config.toml
d_model = 384
head_dim = 128
norm_place = "pre"
attn_scale = 0.0884
tie_embeddings = false
init_std_o = 0.00698
init_std_up = 0.0441
optimizer = "adamw"
lr = 0.00123
beta2 = 0.98
weight_decay = 0.095
grad_clip = 1.0
warmup_steps = 328
final_lr_fraction = 0.0
Each number is 128 + 32 x the weight over its row's rms, rounded and kept within 0 to 255. Layers, rows and columns count from 0. Numbers have three digits each. The size before them is the row's rms in percent of the matrix's.

# gate: layer 12 MLP gate, 1024x384, rms 0.059, rows 997-1023, columns 320-383
# up: layer 12 MLP up, 1024x384, rms 0.0593, rows 997-1023, columns 320-383
# down: layer 12 MLP down (transposed), 1024x384, rms 0.0519, rows 997-1023, columns 320-383
gate997 102:095079152137110116166092075086148124111124123138209109143165141137099125175126084112108109179141147139118125087111096127108093156130154094113158114125126135158199129169136158110072177173102117
up997 109:100150115132145126111145080131096141146173087141101126169158198129118123162123119175102077152096119080093152117087188190134130145139157062091167107106093087146122145122124166097081110140133160
down997 104:134156154133106131109139164210145170126109136136065084132115153178126207151141146129118187114136096116154107121135105131082130080117078133123184133149098170150164143146121141106124097135174238
gate998 101:100167120175108157133148144138149131120120115120110078165122135143174159072131125121137119081130101092133133131129085143096209166176136145154137154153170164169130027098185141141091195149135114
up998 101:156182176162149131092139126196114087203112174173116068164125111106139164131096163164093146106115207117080093103128159103104158124135087169114137131150161110141110136088180117137095118131189149
down998 102:131120123125142114179122148129108147152118056128081122109218096144078134092110067159152129090107113115076112147086203139131114155124097125171072081090181134088166163069115128161092149102067150
gate999 103:097071103162145142141172103075108172172163164129138152163121141098156137158130100104186057126077137147146084145158185202146110120107082129095106098162106114094156137145134152108073126144108160
up999 112:168128160164177186183154122120086148155166109126078147122072089166113135108136056079157069154082130145152072176148186171126127098139105132141110093158158118119200149088179125129147150150135116
down999 106:121084175145142134159148122087145144173135135116104188161176127093129126095170112147144115187101118190087128130108126098198163102129139113104142150146134128064116113148128138053137080052099177
gate1000 099:135136122168117156126132124159096126173123136152225105123109183158101147187158107128139118099120104070071100096126152089122073177145075168164138112193134133151115107159144117160098179139167121
up1000 095:160138049120105114090130164131133164117084136136138095094132136169107139107157066100185195096159121116153122102163077141119152162119153103156081181100128113116130095119199169145089129134137082
down1000 096:113159099219116145141060147102151154123101142151142129172170132181084147130065052152184157126120124044173104177104153094091087091166067145151214145140105100133115106121087127149087093069136124
gate1001 106:133107152101163157093101145125116103128127125108124132073113138137226093174154156099120102141144155126211101158149109222152101134113100090150129144153093185144055115170128120148176131133174154
up1001 104:181166122151173101159140122208070174075092138084088141146128174085160131169170102095120130147122134106105149182124154178106145090070110130122154130197138158133104165131117107163125192138148140
down1001 102:113132137137108149157175094082157096218097125145104108158102111077079082092164091181092107119111127130142135110109123065212164190128114123142137109112101040122143116147142132100073118103067114
gate1002 097:144182113124120133123170142128103134195123128073212105118136174165159172120136115107106105111050133113112134162197063135171145178144085115120127087159117121134144185127141103105101140149154102
up1002 095:138124072117143155084119195164145142116108135107069124162116139056133153116101110090139147100144107127136137129086138119124158072168142109142121189114079131122110089099134156151133137119163112
down1002 095:041131118146163103130118194120163154099098163156095167122056133175142175119171130073165136120088138131128134193088111112121117162171178191109160182096120132129142116150093113073096122209144211
gate1003 096:124159130187089175123124112151104143151162150141103120107065106137114095140128111100133096109131104084144160139144125154130144123177092074145112092128095126142146148052161125160107077148140137
up1003 101:153129147122088115133131127085183151156090110111128079095086155133051172141139091177177141095150152119076132150146167112148106148125102109128127134138125070139207119082164133110168078116194149
down1003 100:159171103137126122144079145134111155085154093185156147092109101148091120110153125151168185094105146089094151123110123125145098180155103117166102152120164138127111102120114134133113146039119145
gate1004 099:108159090135170153154136144168090142131199124117161108112138150160144096126141164087108063162069110180150131125149132215095144168125102199091141127138082160097126139100116166157132129138150089
up1004 097:155140151170131151175036136158078111191170128071076134133141143125126122111176066155119132159108110179117162140062116144152153101140126150083117093167135148074184108081190170172170145149170123
down1004 097:118137168040143090144108100162110118097120157155217143205146162112113148131040148168074167172116103122120099110086087147140154094146162141202109101116144158104110124111146137101071135220142133
gate1005 103:139044139045120114132124117091176113165162147107137074124134144159135131207192144113131126145124160123060145133197141099167089159156151187104152105161088091101118121131128146059131130153144114
up1005 101:115168127047083167081115115184127104155162139111099143141169113162100162125108137133136107187209128127179076151135164166092139125144164151159148148133103131123148137128132110098136063122080109
down1005 103:133176123110173116095104129143161135109161146095145140104128092175165098113082102136147112137129072116136144091171158142137151091166151087119098126126128092090145156103142147147087143146136110
gate1006 090:101149089135117175144173156127137100106109125146141121122068110184152090130096083094141123159131145120156068123081126149148185166127139101137150125041141122119081117129161142160193141159137074
up1006 087:140156146103178147193127116131129082121107141167146099147121119172077068084118096081122166168158153181105096116110074123132124160151143156130157061083085129110125135125098125142199149108182141
down1006 094:139125158028132121173126146068160116096113114150121125135118140132113117057110153092101077159130166112143107167148104139145119124163141113160109120118109161110128077135133141100194086000106093
gate1007 105:122123144097119152156101129102121142180145106059106139140090109102182097198118110163163102165092128159161149119152138101148132181127126117088119129103128102160192093089140178072143151133108095
up1007 106:131163133150159144170132106152136115151184140163115104100122153182139121054214172141124134135177181090115143129088161124056088168181142177126094154161153090123078150142121162164103071140105123
down1007 102:139134118087148109121163105107107117171092153140147159181173132138146120090116153092112139096136120156195106100144098140122190065087139128112117154103106123127083084154116140127091108229144159
gate1008 100:061108080089153129170135152139124093141166170118108190101079068107166141149122139089159173159192114144166112087140131163165131111108144147173106162182149070090186103127147157094080091130046085
up1008 099:130163092119075238129092083128130107151126161136095124123125118104141110180130151145158120125112155174166156119074158080133172142130146131129125129177093140101114085098190141092130130115106138
down1008 100:099179171161222150104135123091154140100117100101112123149060113145159090082122137124130142150169157123185123083161124126151146108141108142087165129102062075149105093058112146108157115119100136
gate1009 101:133127138136184174090132142124068171176155084124183115180139097131177102195132103098174142112132174096133179137089167184160168138122103139136132114101144149146193173117062171192111106134169146
up1009 098:091084128081101123149108129139093182114146162111105109158149081143139160125205090177090151167130105100178116153095142162082132102078172100075136121146119115100145172104181117167082117117156120
down1009 098:151105105079170143100208132129152075104133103165131127165160139107077166138110135100079130092155114179048146197118160128171099158124108123143115130109102135115131100125122073117120114215142125
gate1010 103:130111130116159137091125102107142101166185137098165204166160154108077202119097133122138128074133082110106089130144078079132118083160145123107101152141160140144126070119066066089127162135118145
up1010 098:129162156077124132188154090120132132086167109159116106103186098145160099122124085069133145108143113112184157105095134153075133101128090097135097118114113142136060096152163161130127148148187139
down1010 100:127111078185121126106161108142168061109179109113107117129128135124138112067145097114196148096173114056119108154157124175121108164162177159143154128111111119165140138142106156110078132085100155
gate1011 094:096153089086161187067137119137084126145138160120183086153094153182172189181179062098142115121081128122092147129122088137131144168162151108102154095119135110184088135096165126161172125155111117
up1011 099:149157071133194165118123133117140158143161122129114128129138166155161159149143095205138063151155133117101107143147157139128175130127125126107066147203131125161125111134175110134128132118096157
down1011 099:142100072155122092118136150160112162120098074160123174152139172126144117140151138178078118096087143114081105090073105107108133143118137099140109086110107111076089132070135148206168117059175177
gate1012 101:153054123098118118123121136126138193109077163127126177190105148148112162081149104075131155130134098165148121154116129151135170065140116129149172133132101150133137113160114127106156188142137153
up1012 098:133077070188081152140024130128179186130140136165096060095026143161130090129180062127130133111095143178144041116153066114105136157117113115104153157193172104101090097128155133094118144124101133
down1012 099:133140083085175180097162163152151096148087104112134109099091180167098207110095154091108175133113185124051187095141173155080174079074108167149215158166165060115164117138116093133161153204144106
gate1013 106:134087163179095203148090083077114136108175095107137144100112165084152135198091122139084118119090147141138143145096118118170130122121104146120112119092146150129094173106196091076183146149086076
up1013 102:156115176089095119124129163197151143157158115127073093148150099114013115099132157117182067114130084143144124143089152158164023106188130158094153118129152133135125119099131119057148093126113094
down1013 102:127169090134211138145112159165168168152174119141136090131159123146157125127153136120229105188130097134163107136142138182212108169109159176101109137122114081113162108117150124102121105087111099
gate1014 100:144120136150169116043129119084132147180133150147133117101098090132125143200169133115124156116170122109152095114187133164160129115221114152107191065152160090123116124114141078167113148125132156
up1014 098:139115132141079100115143133139171099138132127100172126090108124149114176102145190146135097224119095090104083176074083131103132071087147092164094153152105109086105160141111090097201118122147077
down1014 099:125086084120118136172070118102105158140150157137171121169124075125095138156155138100131146114170103086176089158129189089092101133128159143156149146127128140147156124152159145077055146211130084
gate1015 100:139181117159108168184103123139110120144105151157140130137129103115129121160098160172136101141105126189139137108151131085142223117103076121127158179043142147151155121138146101075156109151099061
up1015 095:173155121178113189154181193173087124127130100078111140181143068127162125134085117117115146072098157100188145139154150125102089130121134185100094080078136154164104106162079174153132045110098099
down1015 099:086107086118093168123135135145141101075214093108098141126086139112135128122169133097173116070161139085168161104124152097164101147196125130100130071129122142111102130050133066153132125051156191
gate1016 100:182096191182179108076145150076118116132148162115131056102122075102079111179101158139185134055099119112155127089178144182104118132128213110119134174132176133116143172115129114083158147128130101
up1016 099:104135156087160113088154127043142163127131105097143147124162136130165108053120169123143093091185113146168151184139147128134177133121203141168090146096123112220117101151075117122138120142106050
down1016 099:123121182156119086140083138105099123074133147123121155189096129142098090132139073146123147135138145131172099116109104093111128136067090087159104171110161088091104192143119154156129127138045078
gate1017 097:072119145105095137105172209147048125065183108107151132108098179143171140166149047056115141176103152144175179130155113097151136151119080114103107113154099129102143080103095151087171113147168117
up1017 098:154101034117114121100169143177182143117108182163133100139074090134172140189133130148149136110197097095121091144093127174078158147103067112128101185153175136131126115122117127156075158139155145
down1017 099:136146109134169101108145121102108172071113154136172169106145142167163103072122099110164129162157092136159139144149114125125125123074102091071155088157211188144200128177113197125135163221157134
gate1018 106:141138164067098126080151137085094094127166110178138077182087146171116160134161200116158160141088131102115182101092167142161161136122106186119099099127081116076129127131166119113163152160158114
up1018 107:066158121128113149119110112117072048102181101094136097104169169143090123118146136113096131155126102128047138150177168134143164198150138165162149118150093155130161137103124051156146118130090118
down1018 108:144120128123161153080177130075168126141130122119112082115169112150091136116136105128103130130158118148164178110076182117113205119145110085188185159167171132106166113169095141148177126049124071
gate1019 108:109125082055124126084085161081103162151165171041173099131110132082149101160141204157165096114151098085110098079160156124123157155146069109112102168130063072118114134121109140125125159157117135
up1019 120:172106186160153127125142148127140128153128092196118154141130128141099161077168094126115155144157155119180178114125120181165134104132145159145145087136174115169158090122147080092109146187115145
down1019 092:153138147125109153086118174165139109102100142161098150121134105125078142116135138153123148132120107163099127141099137092090116117130133097135151134156126113138080105128119088145171099255115083
gate1020 098:119154129111089168122101129140131195156172093134162056150104179144075119134122137082124105159152123159147054182178109152107139142149107101155074136177099147187111082122199096156111138151121121
up1020 099:126097122148101064107100132137088142130085117168154136178180117155149129138124120171144111118142131150106116191067123114180121109155102079113105128081168115168110199134123154121206127117111198
down1020 100:101139122109153098129086128104191111123144188162085084121105126158093067100129137150102157092127130108074122127121129123138169142163176122110121091126146096116113147073113114176182113106148161
gate1021 098:122149084110092076062117112101146134142143178176143114116087094109110193133110127133195165171106099124165103090114134120183155109071161196163194111141150126135167111073097171128134126145099116
up1021 099:216062151135134195116237095113090060044188142136154122062144177156125122152189100152184115099128114119080198112141115162071129140126134186130128156113113137153099119180144080159106196127113113
down1021 099:089080119105130163066112127133182177101142120135070054093145139101179125165133133165145154093121174110117157162102091141122130108141154100118130111113070116115179121136115168123123113053082157
gate1022 100:127198121116131138108123136197154159137118110140082114128074093132202150093120101099107122133154147127112147078184159164133135156089129090159068175149071079119142152104193143135093122145121142
up1022 099:176101185128094143103109156099116164091193139147116166212077072111138132130130126138155137110152144143117138132136143144129110079150154152130150147093088084151138155163107122083175139127101097
down1022 101:152149140165103122044098163135136138096119119128104144175122129142109156127106120120114135116144137142156068125017105105166092135118138105168162119142151117109096112143137125098173123186223153
gate1023 095:142142183115143110147116138124166106132158089136165159100148142153128143099127104052104092122077093126172171125128150164119140159130083123079124159190121133116155093067130115105142060133133145
up1023 094:134168132091142082156081101128110132097133073053212056101161143174162052114152079111159120121119116143132089057104124139184154141117119123063149112096121107111083084114120108100129152132114175
down1023 096:088098155114144120084060088129103145141082170127164195116190072120113069138160156187150188086184122159105141151151131110125128130102130118082119107104115138170100212176127099159109175064143119